config.toml
num_hidden_layers = 12
hidden_size = 448
num_attention_heads = 7
num_key_value_heads = 7
head_dim = 64
intermediate_size = 896
vocab_size = 8192
hidden_act = "relu"
norm = "rmsnorm"
norm_place = "pre"
norm_eps = 1e-05
positions = "rope"
rope_theta = 10000.0
rope_fraction = 1.0
qk_norm = false
attn_scale = 0.125
bias = "none"
tie_word_embeddings = false
parallel_block = false
init = "uniform"
init_std_qkv = 0.0266
init_std_o = 0.0266
init_std_up = 0.0266
init_std_down = 0.0
optimizer = "muon"
learning_rate = 0.0105
lr_mult_o = 0.891
beta1 = 0.93
lr_head = 0.00714
max_grad_norm = 0.5
warmup_steps = 200
schedule = "wsd"
decay_fraction = 0.779
decay_shape = "linear"
final_lr_fraction = 0.0
batch_tokens = 65536
max_seq_len = 1024
doc_mask = true
train_tokens = 338400000
max_steps = 5164
dataset = "wikipedia_en"
Each number is 200 + 40 x the weight over the matrix's rms, rounded and kept within 0 to 999. Layers, rows and columns count from 0.

# o: layer 8 attention output (transposed), 448x448, rms 0.0802, rows 304-319, columns 336-391
# v: layer 8 attention value, 448x448, rms 0.0987, rows 305-319, columns 336-391
# q: layer 8 attention query, 448x448, rms 0.0783, rows 320-332, columns 336-391
# k: layer 8 attention key, 448x448, rms 0.0798, rows 320-331, columns 336-391
o304,273,173,279,187,166,190,112,222,187,170,200,174,196,265,226,152,170,235,242,164,217,160,220,131,235,161,209,202,229,132,216,154,182,205,223,206,184,150,208,206,135,149,161,178,196,165,260,237,157,144,266,234,182,231,187,184
v305,144,205,247,186,258,137,266,203,198,178,211,170,216,166,127,198,191,227,180,201,167,190,239,217,199,185,95,230,218,177,201,235,120,294,270,227,261,183,249,123,169,242,175,206,173,233,171,154,186,185,204,207,249,186,250,262
o305,251,224,187,215,170,191,188,214,141,209,196,287,223,161,179,171,199,150,222,204,204,149,220,170,167,252,199,181,161,136,236,155,203,168,171,202,221,151,185,226,235,195,266,183,226,213,185,179,236,251,173,127,236,226,177,196
v306,251,219,210,229,193,193,223,167,127,194,135,218,165,168,127,216,254,224,193,156,121,175,150,265,200,215,186,177,207,191,249,183,160,168,240,248,198,233,208,243,188,189,182,202,186,202,252,230,244,197,158,204,184,247,251,133
o306,171,209,207,221,202,260,267,210,222,186,264,247,195,233,193,125,177,189,229,171,129,169,210,144,143,171,237,174,164,194,191,168,170,226,272,101,186,177,187,202,218,200,223,204,218,228,236,211,147,256,173,198,226,235,175,195
v307,200,240,218,178,148,229,186,192,183,174,178,216,135,193,194,178,186,148,254,185,240,303,207,153,221,138,197,258,195,151,237,205,217,169,160,190,204,199,164,221,116,140,199,254,200,161,218,223,302,221,178,230,132,200,228,99
o307,194,142,186,193,235,218,254,272,185,228,251,175,217,244,177,228,241,258,212,180,254,191,119,241,191,164,152,248,160,213,142,194,203,267,196,186,133,153,222,251,287,199,170,272,236,205,268,260,173,209,162,256,219,146,162,206
v308,243,248,163,240,207,219,133,244,195,222,204,160,282,167,222,174,98,184,187,207,220,173,212,173,210,148,156,246,175,193,176,230,184,194,170,177,236,174,171,221,148,213,208,195,221,174,229,178,257,207,250,193,191,224,217,204
o308,217,160,192,151,223,222,218,152,178,179,138,172,166,239,194,113,213,131,192,232,174,190,211,167,223,235,172,208,150,220,196,203,212,215,207,230,173,196,219,189,202,219,211,196,160,222,219,170,199,209,227,147,193,210,226,163
v309,167,211,188,184,246,141,208,241,184,178,179,229,195,156,126,230,206,223,205,211,201,278,200,150,279,216,169,175,161,150,182,187,181,201,200,209,208,153,207,160,173,220,141,169,185,166,194,233,212,213,282,177,282,192,205,252
o309,224,206,206,261,146,212,219,225,197,231,210,213,181,182,263,184,182,173,214,135,223,173,242,178,208,243,342,223,144,163,189,182,226,252,251,278,231,275,207,149,240,236,177,185,196,227,235,246,197,168,154,182,188,170,220,206
v310,156,212,193,205,186,156,194,208,222,242,129,235,206,223,164,167,130,204,179,243,189,163,188,259,199,237,253,164,182,198,120,237,180,253,235,186,168,174,169,261,205,203,213,206,184,177,193,188,273,166,204,236,204,153,206,148
o310,285,227,199,234,234,172,156,227,240,261,196,219,241,205,155,118,185,213,188,205,236,242,232,170,154,228,131,140,222,201,216,218,208,248,176,173,246,201,231,209,210,205,195,193,208,232,237,188,112,230,163,219,170,237,212,201
v311,187,230,160,268,224,221,198,204,204,201,205,272,225,186,190,204,219,138,212,204,242,240,203,133,150,186,161,213,185,196,210,231,209,183,211,244,181,175,175,232,172,216,221,220,239,138,189,217,235,241,223,187,235,209,233,175
o311,173,265,195,147,214,236,163,186,186,209,179,105,195,151,249,163,189,252,117,167,209,206,250,235,214,300,242,227,231,100,197,159,242,201,173,298,171,155,200,173,225,164,212,197,194,186,230,190,215,217,168,231,204,224,128,192
v312,245,250,253,196,244,195,207,140,177,245,190,201,217,142,153,228,247,195,201,267,253,223,177,176,130,190,189,254,211,153,207,259,220,188,123,216,305,227,210,276,236,220,200,236,170,176,258,221,210,144,244,217,208,212,292,185
o312,264,168,222,176,142,231,209,178,155,117,128,182,195,247,127,198,230,171,214,254,179,153,246,256,220,183,152,219,110,228,157,202,251,160,228,146,192,194,182,206,152,214,202,243,169,218,230,192,201,212,248,297,196,250,160,219
v313,216,243,151,135,200,178,214,209,202,257,173,209,258,131,155,183,189,188,284,254,215,219,244,170,174,222,224,172,191,222,195,177,172,235,140,216,190,144,214,189,156,190,150,226,160,131,176,175,147,236,179,210,195,211,201,171
o313,225,166,199,258,232,225,240,116,170,223,207,291,176,188,203,205,217,211,175,203,185,249,141,235,228,206,179,145,146,155,145,226,234,198,217,193,248,272,216,174,193,201,207,140,203,216,215,248,224,222,273,246,214,192,186,243
v314,164,120,194,193,291,234,217,151,143,232,240,218,156,209,202,165,196,186,270,233,149,131,237,131,270,218,238,273,255,227,229,190,204,219,105,192,171,202,267,270,187,189,225,199,194,218,276,222,237,271,88,183,229,186,228,213
o314,225,188,228,231,188,230,159,222,170,151,246,235,172,161,202,153,186,203,171,196,230,217,285,229,138,169,102,188,187,147,184,230,218,178,237,204,129,212,200,230,209,312,192,128,189,200,217,154,169,186,176,216,255,169,206,164
v315,157,186,241,208,164,187,195,199,252,159,195,227,184,219,209,167,198,221,252,167,196,216,197,190,275,235,206,217,128,240,219,182,171,228,258,195,203,251,162,180,191,226,189,293,225,204,169,154,230,207,232,241,206,197,201,178
o315,186,215,157,226,165,265,222,206,286,195,205,104,243,164,166,172,243,222,225,151,280,258,189,149,202,147,170,139,187,247,250,198,227,210,217,182,177,230,180,216,213,203,162,203,165,195,283,149,210,203,191,236,190,140,139,151
v316,168,241,207,222,211,134,278,200,144,183,176,223,236,181,212,233,210,228,204,187,217,160,112,170,208,193,280,236,235,205,178,230,213,251,152,171,241,222,216,147,191,283,225,197,181,229,243,226,214,163,177,205,186,224,289,205
o316,199,202,214,153,158,183,226,147,172,202,208,245,197,205,207,209,212,244,232,162,70,237,305,216,174,173,147,202,104,153,124,218,190,167,237,134,177,189,164,279,258,124,162,198,191,178,182,134,175,229,120,213,237,183,177,224
v317,163,229,155,152,200,197,208,262,246,195,195,289,146,239,197,183,177,228,265,177,182,176,197,208,138,237,214,205,180,153,209,232,234,202,225,187,210,180,194,197,198,247,198,171,277,169,230,193,209,201,150,207,149,246,167,159
o317,191,246,170,220,255,167,133,177,218,189,171,245,232,236,224,224,196,183,235,213,186,264,190,158,249,222,241,157,277,164,202,279,199,237,203,186,216,183,238,199,190,181,203,207,281,261,217,184,184,204,163,156,246,150,137,199
v318,259,240,204,183,261,215,199,174,211,205,253,185,124,294,179,154,193,202,195,187,182,191,254,252,212,185,183,146,186,257,233,239,183,222,216,200,223,209,177,209,199,153,236,158,160,143,264,160,252,256,177,262,206,156,161,243
o318,104,228,236,256,201,210,126,205,224,200,204,210,263,134,268,166,253,120,191,203,234,192,252,287,212,185,101,216,143,179,244,183,239,255,210,309,205,232,232,270,177,180,245,161,238,216,177,238,183,302,180,229,186,131,211,227
v319,185,218,182,170,178,191,184,252,220,223,191,166,199,240,215,269,253,141,170,230,158,269,234,204,208,163,111,239,204,152,197,197,236,240,169,208,229,190,209,186,196,186,214,159,238,236,175,203,129,199,214,197,190,231,207,212
o319,194,248,238,91,207,187,218,210,281,225,150,236,159,266,186,139,231,122,242,138,187,143,178,161,183,200,201,209,219,234,223,217,232,172,175,177,219,202,179,213,198,262,169,227,210,213,168,225,190,177,183,202,152,248,221,130
q320,180,230,188,143,198,225,225,207,181,173,180,197,221,175,169,189,202,207,179,212,220,160,231,230,166,195,178,222,172,183,206,205,242,258,216,205,197,184,226,232,221,191,208,173,193,196,200,180,176,226,214,222,180,256,191,186
k320,198,201,201,200,222,163,190,177,221,171,224,248,194,227,220,173,214,218,275,226,169,216,216,155,208,161,238,174,216,229,245,208,170,164,154,211,211,176,217,186,239,206,191,231,186,205,252,191,214,206,200,182,209,183,139,219
q321,184,206,165,182,182,216,204,246,250,221,203,191,187,192,234,209,192,192,178,217,207,228,229,221,173,244,167,218,243,189,241,219,203,217,192,253,216,109,239,238,218,180,199,205,213,180,186,171,192,203,242,220,176,239,184,188
k321,224,253,200,211,187,137,229,178,221,223,196,213,229,259,152,195,204,191,159,141,144,199,190,192,195,177,167,230,190,208,216,191,213,164,182,216,214,184,223,161,228,190,218,208,225,183,191,201,208,223,214,158,141,226,155,206
q322,177,232,192,169,179,175,194,214,194,204,167,185,182,186,193,194,200,201,162,196,187,185,225,160,190,223,224,239,263,202,222,136,185,227,161,204,182,172,200,213,187,238,208,217,217,132,186,152,169,242,233,200,209,228,197,174
k322,175,187,234,218,205,218,192,222,173,193,221,225,208,215,224,186,207,237,217,201,211,215,210,179,224,226,182,165,127,253,202,277,182,200,239,192,170,196,203,207,233,229,215,185,201,161,236,230,256,169,174,182,213,237,219,197
q323,230,257,216,202,246,231,212,170,189,183,187,195,196,227,177,193,149,192,233,185,206,177,170,194,208,155,211,166,164,218,225,118,187,217,226,209,167,187,215,197,227,193,217,196,176,230,198,229,207,143,222,224,216,223,232,217
k323,205,188,202,180,235,142,202,255,213,206,233,198,179,219,236,182,207,223,223,202,211,209,221,227,162,199,218,244,159,205,197,238,147,163,187,193,185,226,148,202,165,245,207,211,148,180,238,203,210,231,176,212,219,185,196,185
q324,242,229,187,194,210,226,227,205,241,220,208,188,273,172,218,209,164,200,190,239,186,178,210,261,192,223,195,181,209,205,209,233,181,214,207,222,202,171,180,229,176,143,214,159,198,164,208,187,218,190,214,133,196,205,177,223
k324,213,180,243,173,206,229,162,216,255,181,148,250,157,184,180,199,216,231,196,164,190,168,166,228,212,199,191,208,211,179,147,195,195,173,214,214,260,200,175,155,209,184,284,239,218,252,212,160,214,154,182,213,184,210,203,132
q325,222,161,246,196,244,182,174,211,209,162,229,216,261,205,233,171,212,168,239,240,201,181,201,191,201,198,203,220,204,179,172,224,238,165,185,180,296,193,152,181,217,185,222,130,165,209,196,201,209,133,211,217,197,183,201,194
k325,195,244,214,185,151,178,236,166,192,226,231,171,191,200,167,163,218,224,178,245,208,150,213,203,235,210,228,132,205,234,152,209,234,178,206,209,236,277,233,217,197,192,195,201,205,231,202,214,227,244,169,264,238,191,156,175
q326,169,217,216,195,199,220,212,187,195,163,152,192,155,184,189,224,187,214,198,256,202,205,240,194,181,207,207,286,205,214,197,265,247,174,183,182,203,182,241,223,203,197,166,174,205,210,198,222,211,217,179,209,223,263,190,196
k326,220,222,203,158,116,204,199,200,199,180,205,177,198,146,204,148,120,205,137,159,228,207,209,185,235,241,235,203,222,174,194,219,223,188,212,227,154,154,250,211,213,195,148,179,186,206,219,188,233,274,227,213,214,181,194,226
q327,166,179,185,179,189,231,244,240,221,180,185,192,176,222,173,170,179,184,210,198,195,241,213,138,223,201,219,235,206,136,174,219,226,185,230,196,181,263,174,279,226,177,207,192,202,156,231,215,220,261,154,168,194,234,217,161
k327,201,214,176,189,214,238,184,242,188,187,198,196,212,206,172,152,203,218,204,167,221,158,248,273,197,268,183,172,215,175,234,184,178,239,240,235,192,191,230,205,179,207,157,240,180,207,208,189,179,194,200,204,214,185,189,276
q328,212,189,185,245,165,213,218,185,267,151,208,246,215,196,232,189,196,232,218,190,184,148,146,207,243,189,193,189,168,182,242,222,182,165,261,203,248,189,206,221,240,185,191,171,241,147,159,215,201,152,201,183,239,165,156,265
k328,204,207,236,241,220,174,242,225,159,190,169,184,207,210,263,204,174,199,196,188,194,234,149,131,169,170,238,214,196,225,198,226,252,211,253,219,233,255,186,207,243,177,281,241,148,222,186,203,178,272,234,181,208,266,256,192
q329,228,236,196,200,235,186,211,191,235,212,228,247,273,203,221,197,211,189,209,170,239,169,172,182,220,265,163,204,190,173,209,197,188,240,196,238,227,239,202,248,166,165,174,185,207,149,222,189,191,209,178,188,198,177,174,194
k329,244,198,144,214,235,274,279,236,232,176,148,189,229,252,162,177,192,195,215,174,210,192,253,163,225,178,183,201,130,227,166,226,150,176,186,222,158,230,226,198,195,221,214,224,169,198,223,191,190,177,138,180,226,226,217,210
q330,245,195,210,185,137,247,233,235,222,213,213,196,254,204,257,235,183,218,173,193,261,209,218,244,212,183,204,132,157,226,215,235,222,181,191,202,233,239,188,220,147,222,171,172,171,153,189,201,159,168,230,211,207,183,217,195
k330,197,172,170,225,167,178,243,191,176,225,187,228,213,218,163,171,216,187,180,213,226,167,170,183,211,203,213,203,222,226,200,221,239,147,199,188,181,194,142,138,183,207,196,240,180,197,207,199,191,221,195,163,189,201,196,248
q331,208,187,178,184,170,222,226,230,254,198,217,229,172,225,224,235,219,194,202,152,224,174,227,190,245,210,188,189,182,223,199,200,206,171,229,231,150,255,209,195,218,209,200,203,211,184,206,230,178,205,198,229,190,185,196,246
k331,174,223,202,226,234,154,180,212,181,235,222,222,135,183,202,167,211,167,214,186,192,241,259,192,179,224,192,201,160,219,144,268,207,203,159,204,229,213,161,195,193,223,169,219,178,168,140,201,221,195,200,198,233,141,167,212
q332,184,201,189,188,230,249,206,218,244,202,153,128,244,203,144,233,189,172,259,186,180,221,210,227,238,271,279,168,232,239,242,295,200,198,250,227,174,214,172,223,179,209,223,205,194,220,175,208,260,173,194,205,122,188,246,218